{"d_mlp": 2688, "vocab_size": 2048, "norm": "rmsnorm", "norm_eps": 1e-06, "parallel_block": false, "extras": ["capped logits"], "init": "uniform", "init_std_up": 0.0156, "lr": 0.00225, "final_lr_fraction": 0.0, "doc_mask": false, "train_tokens": 519100000, "dataset": "wikipedia_en"}
Each number is 500 + 40 x the weight over its row's rms, rounded and kept within 0 to 999. Layers, rows and columns count from 0. Numbers have three digits each. The size before them is the row's rms in percent of the matrix's.

# layer 7 MLP up, 2688x448, rms 0.103, rows 858-979, columns 336-391
098:470455514487475463461464445522607587484610602501570552556509512520486488487503505563472496466507551494476518547519507499466541477475492468468415437458466504522458543549
088:487532563471514481549557467521467497501449505456453527442467556501552492487490506535526473558429522488455462442516439540479486482502456530533456504497526531477472491495
096:490495547548424427468488455510447528482477454501479532439499561457436554492456435430475468462524522505539504542489586444435491482487544481492525462544524473568508503492
096:449509509527482488508432468493485448452510536490439457493502482569489531512531541602407532530475549457465513544460536466499497556460510438515481507540507491520553482524
092:525550549505494569524506507520514476467544516531517450524488484441458431483489502494470547480476512515506418587461446427488564540488532489484444514536481496481545518493
101:524534517511385514492514514500538449496548498482506465456458509404536485476457438507529512529450533518498491522368455547438534506485499513458513483512522399511460486447
118:542560474566461436498459526498568494482555567510453474443461429518373508433515612506503467530515489503461485474462474530488473526448532527558531459464504479471541507451
112:516477478509450469536477483493555530504488440525489487520567627479440542492473464457469563533495560402518486527489527567579483510476469582508417475505510446478555473445
104:433495515450575421425436529477511570454544494542584562512456549538485492542481506500539556563539524540527484551487478561501565545480436524493508526476547560576526461459
119:522551449476467479488481461507502481585443531520476470504484521482525565502416432475388541474532482509501425470598458518527463499511564413541519460526476456514495564456
097:490455537563537455541467559488557499515559435553485399578440433484524516528488519549524437514488482460455564472506539509488560474466576512483454459586478527471534435515
094:511539482468522486492465513483502469484491512456457522510521550477485555559493426529489452502442539513494557468494439521468504509489482517515529424562411393605527542484
094:474504481437554463575471500533546510596505456517548489490564441474472466546508451500494534465460499547485504500448414559548555553489552488507556488529531524540477465520
082:487526459476455462482484509421474483453499483529480491535530497464528510595453482422511517513465527558496487514563500555517467482524580590511513507561546521494538527530
112:514508490480422521516543530454499494468555512546483546518458531423513532482530520485452511471514478436490449447494527496494468531534436571524522484510476468527455534487
102:483404533480461409438410490547505411501498461566477521507559509493396498525512498508418517542496449498426567477568445536532520497501546464457455542531508538448585491482
108:536430551521489515524462503385483441511481528459479505504550494577447513473497533424474577466507508509531589552462487495547492462439518496546511563569515567526463494457
111:488497465541487543509511441505530533535450553525532513487533406516519550436604483528508498527517424465564509460453591514439552502545490455498483439534460534487383434434
100:500445487545521549503478530530449451572503413444456514483523429477489472477495521562489481555491439532484490441533392471530525547453579524478523545460504492495483581502
107:490484518529425502488464492455567416516485543485474522472466567498494490516487519517524462490496481491564488497469575562448539520523517512485507536473462508545480496544
108:485484356492544497450501500433440489514495475506455506515530517494486550453515466484483544505474510464520553525522533530485445502553518489454537491481538537495481531546
106:487421534481502518510501534556453447380460522490498527492411445505572477448423479538496448415448465477539440432429510466519459463493476466527539508491519540537528482503
111:507511535491546531417423498503509585498500573575510504457504484535463537520551471509446543514484435432469531479539494556605532476477520532468475397514521448515490531470
101:460448488472546535471542462474532477417495551527519487483473442515514507462461511593534461508504571556528516491485492485523411532530552444493550516458444475445502454546
101:527416523542431462504500504503503510535451483503439527473471485501482463466567467495523470512536536518495580493514460527521506502527494449500549542509459474462452432470
104:441536513443516547560444471547475514515487434448439515471474622459532477462545479535534473506462440541524485539540485412435488521515541470507473517522510453495461565495
109:518558540556523517456469481487563577473466454422454468575532494528486479475535506502511482519520451538493466497493572567424565476527541506491535517492472497465536562494
088:515450536455496474486482513488490505555529491434482493504527530468473509535532482533542456530495512477469437506546520416533539437457474484543476531422430508536433529608
084:393554513550530546494494488457498485480536482482584456486519397439505546602507500472439478560507530427494467565570497497510529440475474524523466501476458549550513513563
097:502479526553536457503493520454498478466426506572457576485504485560448535545517557443437585405521411447543566543508496472563435510554597526527575518451478497493540541446
059:465435472465539549515504474520501495429489539498510564501439582540512482495502462526520491568430457483537506591577467516518570545521547535523487541438503457467526446509
092:529432494538494445461496448506521458515525472495540530547507463470482489563504509502441490427474490518427524547505498551531527543576429495421492500551504454491525494583
097:519496476441476513530462554523442396443476522552509481514522471379488431490438464562527492528480425476496457433460500498516538503519502425407477518454512522529425522590
105:504480505491507456474564543549486550545504507480496511524502579454431425456528536525614478477495467464405573483526527465454433530443458448559468500524464458475496521525
086:377530485561530479553480511488553549462539540454505506486498504502548524497526495479515504505538514566551547470526535461489562580546487498448513442495525455530478509500
112:460484490526575534451474521470531510506474480445495560503499433579518511448540480574467530478474511516502478584454532542526482476533537481444492517510482522485514490519
095:440441493500499506475498514509544470501501530547536455468540601547529512548515440520490506566531520503550390503557363530529500506529520513548578488485542539563414509501
095:560505571478522551485535480443483443592578473459496506510465521439455486482467532482504590526503470548438503587528507532497441468473457469496497528531454499494453523495
099:445525488494498523601486426467449463457528502391480468544457485526499453454503577433544472469542490535538503539526453524421447535517520514502501546492559511513465521460
082:547573475541482448526551505470537480542451512504410523475547531533530442499465502492454519497466489464538495452483469503522468521480539463460510505478481508487511536597
105:496538489514576473524450478472442474524469513509537492541509534541488478473502529443475519518479400474517537453476541494495474580565511552463447540559474531479450511487
104:506553498453475500480507509466495518523481437421511500536491443434526511462430482556482511503508527531532528482555488466526506497525555468516451460487542543547468524532
114:451545475490517443550517499530557538443435488521484568558431432484515454512506467527499493455532567520523558465524459429542531518491563450531432424546520504549482472526
118:503506474488545475517501556480441515483532452501428505504556543511474550612457501473542512575455525476545527553558519447499508540468477545546527501502464544497472554454
102:495493485545490537437420513498491505505572473446534527521490440493559620531539509569523543522472583477499563509532496515483541500568500541521512516469449478572592539466
101:445559576498523562449491518533529530545499484476531448542482519515554546392533509485521515549483589664491450490494546526527535485480490576475385498494488542496439527500
106:426507516561485560472529483448522500532499485487512532436493431472421521565469501560462521509447528491522467513475504544492427415558487574491529564548435523455535526505
099:404445529543488517554552444489486460450565480515498481517472446444429558546507481520485473468391576533450527550497498456520477484489475615566512539491547510467398480463
069:475518463471536414487459450474464517543498482478491523538433559506543551542394521557537517484428503534489466501491459509490473444525512523534522496509504534504532502457
078:548479508534500459515526506484601453439589550507481466519525558533554434498535508515449447506488440503555535513483440390532543574572454521471464497506446494513537511509
098:461485424479508522539515502472484530544408524431525476587510496522482535479526510471575532564505486497521447536424585447605549517459548417504518381465461524445480482460
107:539491527457504459514480576482495488465508435459541487560505514546413510550460503513431453525495522585496515485449567567435531451483536550479529532526436430442456507596
108:525523415449507527435538467531499527478396455454566523491499639572487448494518455510484506519487479449476466519463575444402522478517539477537488486513494511480542521470
083:496532451502467489424490472522522510452520494429527545454514477470510502494516494493393526477486446481527499516590558520515478463486528554531486508517524513480490504486
088:515518546458530566509529418487467467493470464511505503529476476515589499528584438515476495545546475524501525480533451540574526478515484496510429486463434536552563497480
093:465507478534486536495452452580414461518556507517486497467492456532433486498512478542525497506460482549500503485457425449450516568589449535554449510471566490458494506466
127:520518536533525485475466512520461470594479488461490522486481502446529502566495517411494474542457544573574508534447527535498520499428507473482493540574466515609522488460
109:537498478448434492466467408473493469560531422504512507487476464449511535455499474514422492504496558514486565461584505470505423439454462493513591455509472511521556460523
118:448477457548485506514503507471478580543535448504457509475480441518503456499513451547521426525585565516549495547456568483509458532492472459512543522498505486528512570485
100:471545453454560446524533478517513403511472451507458516485487518438511408535512501490448526485538490508542548495429535534438486560446517432399513517476455503447476465595
100:504531470413440489512510429514535484499441570496537473484527515489470551431547527530505473458521513462560570463558447499497491495460468519501531506513516527520544528508
095:387395456471519442536458571485455485506497510597544557557506511471522539545570545485403497545453459545512443507457613518515531505507502496490534540498408528528448546516
104:541545484510499503535462543578505497560552488564558549520462454527455426483504495469547522499467495519496525448495508495449516544537598453468561560545443504527480509525
100:514453500443522565560484488438532493485461529435487536470472542420501514538463504564476468505556520432512467499499454524480493545469491520509477464446503459599506466492
103:505553490554520545522459509524476500498539479426443500533491447448548452548503563493522581526542467475482503473478487475478504470494504559497442488460398445501505530534
090:465545499462466508443422459489474516454436476488501530428536545471455501491560484470526456581519501496459440488536558456497450492413555628479471514443470429471507521497
087:519419621513443561500491460589487517504493531528488540550547538483545516507538477497503502517439499476517488427530470504554515506530496472501586431481557564505581516523
104:466483530517547486494538581439474520468422527504500491501434546509454553409598516487488453443487480561502511470487503428516477471490405490547526526511460490587511528598
100:445549502487545456548548499471505513464426517474500606481564508551482527486507521517468525522502493554587514509502504544510441478510503508471528438555519491491501537514
080:523501483516470467445579470479518508462506453539526496516430537480453465539564473583448496543521457524541526482498457564484520497446449486480503494573402494529453498491
103:471466511515521504480553504490560489466483421449493472534478484486530483460489511460485440456476496574516539494506479493463541529506495481560500503506443493445494461560
113:526426518505492523434524465480501526454507494411530425500502524528463531547462507467477525575544556547467529453522447434549531436500491508516512466530507508472439531542
114:453559448473515520481490547521447498506542526516476511522496494430584489569487498494463509480499538501535449509524452427478527506511477442536443505500507444415497533467
099:466473505447485551482532502536536503405490524510576468523525433448553423571516544558408477480495502483495514521476522498483537509484473526476447571380574468463418528487
106:489503472481583529505565525430515541511481472524468466551446446498495473462471454495508534513458552467479520487569435500513551468523420471604485484465436514486472436505
095:505491455419474510481519518487544442548512517588566534523474416540433562425485445460486456578496561450537540510502543444513595578548466530467519496499511528441463527520
106:509552493451408548484516507464428486487508543538524460499606517478500602544483527509467514532459552551495537478551490505498470459547499510525462491491573543598521534513
098:467560485501531490523528555539471536476532464499440522579475478531482443538455406477472496471511539466522514478494444438465479520539513536447512413513473551458491492522
087:451491516426456493557519477468569469457499468510464530476535522485504543570519507550474511510509540456552537495450449507489498455505467478472518507490475493470561470552
097:451489489489466526554501473505453528482535446529487478532505451524585515533529449496523472528524521517478554441432423464480483540544526487500475407505499490494477495461
102:394520534489514546492530547538486528457552479502416520517463470449442480495456528464458528539536513525481456493520456536598556484522468494483541463512494447466506477578
100:541495545474473494477474492515483470527490517514546477490463476437506521533570507508483530500559534513417506530497462504539467455528500446507529464450462546493475495421
087:475543455481440517481477464565466536427445469494491490461483462512448516491459544499565577510489548553448501529483507477536549526544533516499540522486535463524449496475
099:542434553518458499522511419462527467520491574542509562474602513474504540475464481572463479507458533482516485468473536536545452468523477553557430482525565467516495514505
113:473555483594538424435424520526464468506498458444517503546506453470539441563480434426445483562460503511553483400531503502454458528393518512549546538549467548482536456469
112:562469547492557466490462465510488454468509576534539531506445476548539507475524539551420441509585531477532511434523470460457437471492563468558509482552511514568468535400
077:452442473549479535524456494509437490503495456521501436593520457551490494443543466499455502527467543553511577496482532566448558548438520545490508450483492548536469480541
109:512448554458511486557468536466554496575507617498489495467507528505507413582530557505553552467444518530468445493464475448501472586518522510514467553456502486462515508504
102:506443433547428459500479442512530506440362476480437507498479432493498440448446487554482531508475526558486474449549520488446509529529516578453522508476472550541551486572
091:501449530498490425437513549516580477422430534483519574521486497503473490494498452512524496513461509550483448467501465501505539461495532546611482467505541424532477517506
100:487447525468571527505491524577487507478459467432484481513527434499528500489528539572464466511446485509536515523492516504462481522477482475441458435485618441479496573446
110:538523525592551463517453389477448617508560479486501524498582545524504557498525506488532573490512506520475496508435549451538459564486439565483475453474421521504534483523
122:499466503504446493541540457513497458541481503503484468412495530573523480468577517489457483488530573538571523471544517483489508451462493500439520540448508451473550494425
101:397490450498538457516505488475510486456522546491581522505533522491508437456484400470446505494422500524482554483417483422483446582512489472495468499527493525529535521520
097:518479423520487545479478501493524429524532545570485431552457405542480513433523499503526534486554526464503513463569461493550470508505496540491554523448484483484560546523
095:438483541499454506494496491486520405524539527518493495481449544467547512464461486519547530469513511587457536441550539541567508452543476485539598494576492496543532478546
101:450448547568532439436571483454475467480465465562487524532499525512495558437562463491444525509411465532546536477483438570557515519502566538527550447514511506457492553500
102:544532499499522451512492479442484563491527582436471546528462383426522478517455520516507482501484458466447518555483510499480528470512520448489534469472476485573440453512
083:495505481498470502520442446543521492469525435512488576516507546429498483492544497470508485423506504534559524499528528487520435425472485478460497511554479476460456374516
089:472614473437530528444561520476549480470541514478436545489492507579471454550479554498462524465515551464482532549499491484436574443463462455448533482458472427522483427487
106:442423433465510435530470474560500496411540499458598471520456488434507419587499493560569429492430512515469518587465491518499532494499471476509541558450477485505594523542
089:510498437516497506526524505572480444546495551509479514434535542520507471436483464551486480462478462468556552513494430480485498417481466458524510464552523466472483506513
095:489470471546433430438430464530440451453456504527467530504549542448477581485514464546495484510498474501494546477514505518453546545539551500524498586489438517502420531541
094:502492476545461518532430462490492463517548519468530552486461480441537485514534490501480498534465487479573468438565380571509496540446513494538474530512573495507443554515
101:483545487515506487532487496562498413488492539433519484473552511523495561603512495409530555510495452571528482469489534539400451547526448586566540474505542604501485490457
091:436403476480497414473479477467465471449515459467496481428505491504549514438537447454482480547490488483493523503500475519495543476469429472489552556547532569521451441472
106:502541429503448564544474464547567478564556485468478510510492517554561515565532424495523523465531528510457506537470489549472478476578525473517531448523427447530521501496
084:497542515503572548487513494487515553510537521416486452533557523449492501483534485446524520432457491504499516504554464467472499532517543541477481569458492578542564464495
113:439482447490560567411463465409520514490471590464487519487444486490494570434512520539466588532479554498509479478510477462581517525486509464511474509476489468419506467453
094:459462483526495455429544460508502465482555558428529494477575394532436481512481469561495547493494469467515465513481468531490463541435536554488461514455548456448497474448
099:466539514499496453484579497484517510533511509457525495477559494462535488435435527495413516532443513489476453536470407519472572498484464494642481534413464536442535478517
101:569493531447546439518498482536559475542511473481462521507534532497493503484529478511372527503428491502485468529438549569483553469491448460455487513566505479488518473550
124:481507588579588518579536447553490475441461554487592489489457577468481539497447508502509480549504536500520553507539464442501490473484484532458455531498491508532481452429
079:510498502553471541514510488497558541459525543536552464507491414523518468512467500527525478473456580551493466490467507502450507497489523518485587530525401538507510485492
093:524525516627501526474569561445448531493533513487506553484557519506466472493541523525543525522469559442502534544522468400523551528491517468456488551517490523520504527527
099:556468441499499477514525562513478550519563497552421484555459498428501494510481548508525522441454399501487479555509422546622515494510581514432558501526547470453496571521
089:513458502450530491506397477507511470521540533455481475549454511488499534490538551468487423422481453483482516451451445545508533491578465440507446472479516468462555523555
098:445531492458558482511524446447473570526502525529505463467519514520495437460440476496520539515455610487457618577478480547475546537561462562527507505507512570493488544481
099:478501467452553568483484473582521506556538493524412495496535534561496446458581531529465516512541494493517521437468481556462484554504528489557515518490544507465500525435
099:505540515544480503523415515537532490474483482537476536490495420526444470473523457547499450574477467525531520464535489506555452472509518511546490526481470566521530442423
089:469478470435513434445505501565561548494543559492521587474501504441499508513536536559498525469488514376453534517554476506541505545477610487470485441577517550554477482485
081:442565480479544451470502556487416590557563458421464490576596495482421536525473546485500509507464444520468472434495530431499538508496539447502469513515464474484523513509
# layer 7 MLP down (transposed), 2688x448, rms 0.105, rows 858-979, columns 336-391
100:551485572562533525576543530530481476592446485478493505491519543522546479486391485457504492615509502561533553538467462447539485572523555498517475514541495519525505524485
084:434531459506519483469509534432540499496538488481575558457468474472455521539486515533451575522521523481512545471525515470509486507490534528411544473540518467615560499529
090:474491491506479459530503529580573589475428518510636489438471500527530485501491492526524487555510487530484408559505493490533554489537512509444500476432482512572522409526
092:491496567544510558501536521529431503514571503518476430469488467487534485435526485463464514546491505562543485512486478530510559509496517556488404517453477510508584491456
091:521476475540448489540532513454514503555446505480401521494467539559478486498551494505553468487536558490499535485525405453543515489469574486540517541549471542536540468510
101:443502503540506509508467533555525435441558543503496507546567567490539483449515540514582481529540405534517494477460485492447425551481467501429513529417536423553461544521
115:477525419593551520479426511495537490493491553497466469489525476524503447496507500466436500492481457488446527543492519537497533402481513521535507492500520481509517520510
107:525496493475576551490553466526519473508405609485528507506491493515504580497481572473533493453528518582526519541543437478519538551445459503506532536493438540524488448511
104:501506533489555491540510591440517433534499517487477533546510495470542466528497555528543487599552493462384501471471469460580519539546451515493512537407546488453458549581
112:514464451504561505478454554561473554510515488532450482511543476521605490513511463516461562519497478554463363458473544495465547485477413502477517503518447512498542467459
101:462470532473502499481523471548484587518580535459546493522503493535514472491470453484474411532538483539490536477498458483494451481513538546525509527407532567433468487506
098:410526526505462448430472546452465561488486485550481539463511482539525533505545508469538431491494495484539497526492461541455459530499517509506551532518493483496491526481
092:412455485480541481396506599496565497461503502488548442448480489463498532432501481542442492505509556470515467508480557518438461474496531503406497511494421445435515500574
080:467502533482527510532496480433537493483523564520478484560479540534527454500507475468511528463528540527566493552513516461533534459561472505461493492453494564474477615535
120:589543507490561488560481459473485595513450575507525505443492494488444514438467483456518478494531522494478510540502529534505531517511480547592509443453528481467469433508
105:424546536454421526519496589479450530505497457492471502505406435461524533474458534501566594542445551521488481449448567562445499528463462560552538475514583568500493512487
104:449501478589519515526451441457512471486473534481465453519490507441531523507522480451474520477562513480508502541431450459512548486480495571513468467514415480487537456507
121:518459465466396555498450519444512393493501523428424497539534522483523530495545576537498517500518554472513563474525539508438495421460534492505482493494523601508510481487
099:588492489542492519560507492500394509479506499402516527451439476489496501470480437537514484529482512514400521534549501475481527533499505502473507451478463533514435526378
108:541479480511436536532460496522526534481456482455439511426537565560508520434517640554448481439486581525571445450518509427581526484521427491473542478476509489522505517536
111:480485500553505529546484534549494398559551462528518547436487445489498506498518431476481422564488476463484517519514477487535482541482515541481484482490453433479505436469
112:455448564499505505500498510475506484467557465538419499561528525479550454499563502409507506571592457465495433508524492465487488497504526524526478494439453512463446517474
106:524474548525443536431427498414475461472463454491540410487481485500553490519471489493506527620484529500462556492544491494584523503509490543481566478496409507508518459529
104:507565433499455548488565501529489531490512518526451459510493501533490546517539551481525443486487495518443590503456520536542489468477492524429494486522498446464477572559
111:514469523513505483453530537492479489473465520504497484479463511550470524557516507578566490508490542515539475552455449472465501485493475432488507572515454518544430425549
109:455517561485455546450507470457439481483452533511516531484528543565466498501460552450501524406498536509515536500536496463575458482458566507528409563492538521502561435517
104:455474512474449503602521535490481507536464488580438506499560521466488536490510482506458475530497524524447530469547490485469478496481449511503504524442572491495592509498
091:490504515504525515478551531533464523476520528508493494483487559512497445560423503415449521485481511493490537495449514457464465508492551468450539470524542493459439516473
084:469402497535495530436459513513550492477536439492438498579543471402532491506546449517513546445621426467534490502477541488566525511461548457463463499568511505509468570520
101:495504527508515509529528560437452521519524450504520468458529583460536451442500470460473464508553397453499517598424536458436451442545508545519432460521537434567531458553
063:510513552459527478514485546433524490512514490605480465497497491490479506489499560509460479505525529536448497416509480468516516568511496456478499541491489529559533505500
088:485510473516476484473456431550436550462525559437493518475476568478526475558548494467521483460530491450544446520441497557533511563479538470481533470518501536514455502497
096:517543479505486410497458447449469497545471515511519436430471482596473467511476488478500466484459553445582536566390443579494520548529536519453496471558498515527491424499
101:442477508574519568485515491478521508441475545492508553490517503535593440514442510523569536418520539497539473474486534473523528524441535427474528431444565534550428464508
090:512469477506513490518545525532552485476529554559506466511598529532475530495493503467492506520512521548484557548539502544464557512532589499533488415520474501495501507499
114:425478522486527552520488478558455445496462520489558463424470502525499529442496507555522487470533486527560509454488562470493551589557490504522494488497418502395503487503
098:505503460525448554576447507490519465508480502563560540498571581549500479449569463488523449600500467573563424524431570456481555473535442558497482459457540492469476516455
095:462535478528525490517455495518420579457550592484466533489517496530547517538488499494563410519501480528445468433473459444492499515546519460503425509503522506498499483504
096:475527470470488509518571539484490436513439576495492502472460583481473512486451518478500483466479485409511455482498526501580494493626481506519520476477468568465527465562
086:490576458513508512532522482460505557468590479486534445406483512491535542440471485549513484490463479539527537545376454474538404564537514526476488483417520519461477493452
112:443488491529542507468552402507493558480546471456549524420512470434462489430446416540548486447541510509442517488463436482458483550464519532514518498512547501488543531451
098:487484502436439511530499496459502468534530491547453500486525481499507541528490551488518486455573486444471550483564470487489463460402506462449470570536470448519441512493
112:496487481509514488474542496514517461537535417505440534556534507478452515526468493502555497493473483481519440478470572415504473539492463548431492493499523490500529511450
116:578393462485485582547533510537442466460450480530510458497554522510547521513512552406542525465479542519519549475498497468437469507504427561602558447482504435494513613468
105:454502524516584568559529483480399508447482526498490533499527456498519556472525501488487480493517497527446456634506499514510468512498531482543535594523479475612414492480
100:562453555441486492458496482507505466525549548534416518515464425555428493465472591470454480516530441420465452564490507499480487522535482530462587545480480514498510525521
104:483563477583497481468552443480479486481478555488462508513495450476420449475551481471566483478564535499512502580454528462542502480502415527490543536452460459517530509439
101:558486490491475469497563542520497479610464458483442465497489496543571512482514425503448579532492509552477567469536545494568479506499527523497455469530537472509598541471
069:520500409548460548484459536522478507602438518481510540434472463517470502535515497480542536564556523573458511462551423507561464552430550456430488505472491485551512573493
081:530594501534489505478520526423533454495480506536520546425438502489451523534473501438526539496454530460432431586498547558507438495534500500530569541449483480508511475479
091:549485550510553547527526520527476506467508464496526617512522522516469563449509549469462408426568449557465559471515480525460464541540536530471499531544520486509546545478
105:507485566481465491467490485532546463536517485458519462565453510460537547518492481523507463500529474521556502570490469528390515470461434468519582551520507538484526484580
108:565541432475479513535460558450545448420488561523513563536491502516539543511477573475452502482549550499498529441510491571483464500426506499463517482455417493491509474523
082:593455496513444542522498514453448580498503495416417500474406438494438601492589534585464485500463432468445466487549476576501551501446530524506502485497531585535471497455
091:561502552439442573570530453552449438549509478475512477556476446442452468493524504485500501501510480548466512436518440487491532543512555453474460571526541506518457560460
094:459463514454445523532433473503568493562530533531549514489504539510487486396506487426432594488509504538419549503525545542500542529370426512457540504517458508525491519475
134:542442527507501467540521558521464519533450505474543495532439479443468497517518545515519454558472530478489498495497488497482460473505490523461480527513509473610435509459
108:506507520493464523491546453500426570475564513555520455448499529475472477506475477489511454503447474439495483535494471558526468509466535494501458493473522417447550435555
119:457546493470515521544534524495435484462562529494544410580452445469545460503493496489461465564499511453570552534506520480526404576468533495466489473528460482494472574507
096:532522512500499569564573554500543544459429519463509500580520480555588438481467491502496521524557413514494507460410483552480455465511458474505527593482497477403526476510
096:508466542505484509454522516550532457501516470475511540484574506501466518574490554512558530553583520464484545539501506519514461476478428558514491519474520514536513489547
093:467465479466520542479473477489496508429593443495464473515431512446446525420493490527493492469420499500465537485617416456457539501515512483526550521517477490511563416351
102:558576501598502532552556523519471567536482472509416523480435555515509472473529404499520468563478447495570511459521516536523425512530521545529519561468536477528410396457
103:521503508524507554487507615539502504522487544452474531487489519487542454477456455530552525523523459478500456482506506539508493489473464488561492403538480544488416503551
100:431468509449515509433463588521494527501456541409487471451586528518534562518450505442461497434525569523491462539511538485445542483519473574507421461482454450515519496482
092:524507483444550506490570467532520479521474506561535543530512553483521462493553508476485548556549526561533531457531396576511441480459442477547520500567534530513472523533
087:530531535548494510494515489426467422398492509561513487512491413527436492551543438462419556419472522471511533493460553533476452515486516582471471505490494481546535535439
105:491520467486500561489531570452506474507462487486489496563543551428490525521567538418530552482477470504517527472504527542533570427518518502444468468460490482500453496507
100:460481439474520481481617506488564533438552557497531506491461485509521568503527526503561497478503515441501507505441491456545522442449494521462547529487410518555552520548
082:531572540467504484453456494522471495463485484490477474497498496500542449443535505419537487545524531455394459487514515454553434493519504512544518543452464478522431498500
103:494500478540490493536504453525449536532505444535481528489516532463529490510538476440543533551533543444558501454481480587521507531484514533439544525466594503447456507481
112:476495459559496416509489506578505558521550523528498533455567492535476469493513561469526448538542441500519553490572556486466515529526489525525473449496499516492542471535
107:543511444552476493518489481595520420600491481544532498556497534503530517463511552574524522559493478469463455543516503457483478518481530432516522538552452477492512445525
092:508387446492493525455404496510437481518552503527482491496592475498519487404553482533499545516524533490546541577524562459503475502554457437532487505513457558547456536598
103:508472489554430545481530465460511535483532514506533533529494497536411500519468531518466457524532453470404539501516563546526478453491523531490467546473543431485497472437
098:465549502503517438469496492494440475536477497503498487510569530419424582559493574439464564487510481459486523503425495522489484565500451523511450502503463554547514491470
107:520557500496500442460534509496466539505515468439500496550512472502491494550507469530564492524500521527491482477538552524510468447471525427497494503454565471474479546587
100:581525523524448475429542488507535477559551559476511436462489482527528461520520568436512409536514572478450477483516505561548434516604484510524558515466509433506492462465
086:489550505435500460484513516554528498464488443502576485460532497478562532549514508522466560475463493489481551539532477528438490617506538484531502512602513454519573517487
103:585459469521493489495474480466480488496463533521471555494524478468482509543509519466526502471422470557504500544522540601542510467509465457486531480468559438500481460550
100:444508466508484504501523455436478542493494442517524483494542492423601461450518571542447468454491446402536510488493473469473475504453478497535534529491455508487539501454
099:527507550481476476572481519535536468513455493520486489535554514496487502447547532465470532438525507529515469503516442493438571476510465422474496480488483484536530454479
088:481461496433566537459521506559558458493571568445538429530456449585548428475487492465505451468516519453516487484509536424476479485523447506561544470535508548506496562517
100:463482515395534470508510422573584518471505578492540543421550463564526546491491501495450461509552518477542421490536579505546470513470505534513487546448526456463472477433
104:501494482515499514439474478380478543530432533505418507445455483494562507453525494518482454487546525507517527470564532544510401506453481493513509438522431469496398419486
139:563460496448544505449460491534499470408511521497534499489522530467569561484569546517498536530522441539497493500476435515462504489477475511495494451563559594552532524444
079:505447535468515458481487480566486473422490508494424510483476528392434473464587472487490475439506466507545535441483455527548456530474505536548505496500487441482487517525
104:523599473510530565446469456441490550507501586483518518466522464484517481466519479499479465535468477560520504535554526559548490468534432560512519429488521564500458507548
103:516492531493526451467504534518484470576547463554550519442520509538439501521544561478486547532532470537510518515487532529500480461435519518507464511488546474488500547498
091:464514482522426591637479503550485509460448491466497530555575493526511555550534452477498502448524465463473507439495487459487493483489499441474524488541503516513483465485
096:500526576506541385527472497437489523512482493545487523462482534546478463548542419478439448520519480540451452497559502500486517494512493554556476544451518481513511562499
108:490483503497485531558510457450570543405536452547534431458570475507445464529479524485486475489535472453518551527531514486462479542471495519510446514504489495517569482428
119:474437531509467486482566520456493549542477588517422527465506502583505459433433512490434552460460551511502494537487520448472394427518542520464522492491508516479570480420
097:510573496457463533547524452531492509515472498476545493541593488480460519458489484502511469456544576498533463468452499476471510486470534508472503510478464440527405452498
096:541514470448474495486499470525497523489515471458561495521484476491523450429497461549482534477487439448541572493553569556600494509508484480508524541475474573475513566575
095:504457537548512517457470471524428574469469530492497466491549510485555622495486529520452464540496544457489569475511490517520513604477424463453590461447518470508584438526
105:564535520580524566526495562460546480528497546427554476473508502504485537518479533488495490437494457534498497468489428567499489486518565506487567515534484542559415503563
107:534520496468481473514478493505564470529464491531514464521498516513562451491480479481556480466577418539503518499511468485577468513589473529535467492399526551468511449440
082:453491498412493500472496470445494494534468468463517502461558477532450570569497475495464491511461491462468480591470477542492511467501502547535552506509502535534554558493
091:547463490542500553506494478516524510485459554512521484530506492487532472545483505476532456552542514537599483446492537482519447567512501520527495512546439518429423520578
110:502544513530465507474560454381515460457490553532495407488540559480480473528494501538499477493424491507529455492467530530563509456441461483518490471446472489496434392428
088:545480527461507530514601494488433557504480478518505484515535523529435485554422511500577516495433486566475491498471499421494462539468560522419476517462505506513485516513
093:565528491489519461456503548510513496436481438543494572489499455563573478539534485528464502487504515482494429569467562542513455516426543434540573502489452510473499512543
092:542550451513484432515539497555476495500469428521505523461458453554519506526553453574538535478525482494445539513505494554450502444531583560476517511506484444473494534485
100:523532534520469471434540411535480452424460516477429460492527475470495476535431522484466461500465478502481497503497540474467490502495501428417557490590445498557467413458
097:540537590554479509550464521525574485467458422482549487504408538511496516524480498488545466479441485503552478486514545501546445543571468523505443507471443512414488477531
103:495483497497453583518515446466586543529443551525483427525465447575551506483549516520506513503468489532505485514563585550514514457513507501577410445508495520570414493487
085:495482505503469466465537497567503483496515504601583487491466455476472527554499476509460467530462464445542495548443450526486541551492469438509478470473567419485517500474
110:461562459465503448538492539548499534457523510528517451552429568486530500475491492512578461494557530466496473546555531551485484507516501554465527435513498510506468495478
100:443500485550476494520428490505491621499478488502523527522488485531579497497550482458545484499551525499480553429509470473504462474462473522473506569498510472458479523503
096:594460514460490543483488589525457469429543498526449460494528487532409515471472499465498512462461531479453524478530512432549519529570549516490522490455549511536512537507
095:543485496507486532521550576555540471560565460544526508479478558503486516622493445530512470528483447469503461488494569523438499441468451534527518473497484471443458458492
120:501555489533491495523502514550510512539483524478576506556505482505477546545530419554497475555481479541517439477495564486505453409567517532449500479460551520492389546465
081:534493526433485469484424510488495494445553540512413526500399485444449498488530539470469436515460498517519459525512471504482507514511491410488534500495537474514491585503
098:425497549427517510502497503418567516557468503496492426565437536500522539403462550549507461511488541535478447555477568516514471532434570524499506508473548540536500478485
102:501479518544569469534432490491556602461520457566511468513527581504502495518450510465449478514430522531483518487624552474478521495518475524422419504486465443476394525515
089:436517515537560483483530518529513482527566484567528460521494415459469476534470526461543442471590514580494470436504447481418504486579486446615441543471512477521562433562
101:516501520546525585531524530565448476472444437457533539490488555450554521520519494464539506449514459504500455507531506436394477447407450509503507560487467504533494443464
101:533442522581470504559607513513481469421529493441532473523495479452509460480534539471569534509398562445508528564578487563441437414436565480465469535527437467466525510551
097:553516490483508521497444511469495579559490537516500504499569456510504442452504523459510516518416630489560537493556460496486518483546539521476533530485435559518515493554
087:505493470502483521528586509515438570549438514506468558577533541424532448496514462464450495517496482419458494454497466522523504466529429500542448549558507511473514529526
078:498475554584486471502502485512460474507582552534495512563462495558528487427451524544548481413561574449529526448527448536440455491517494512487479595480562484531507489463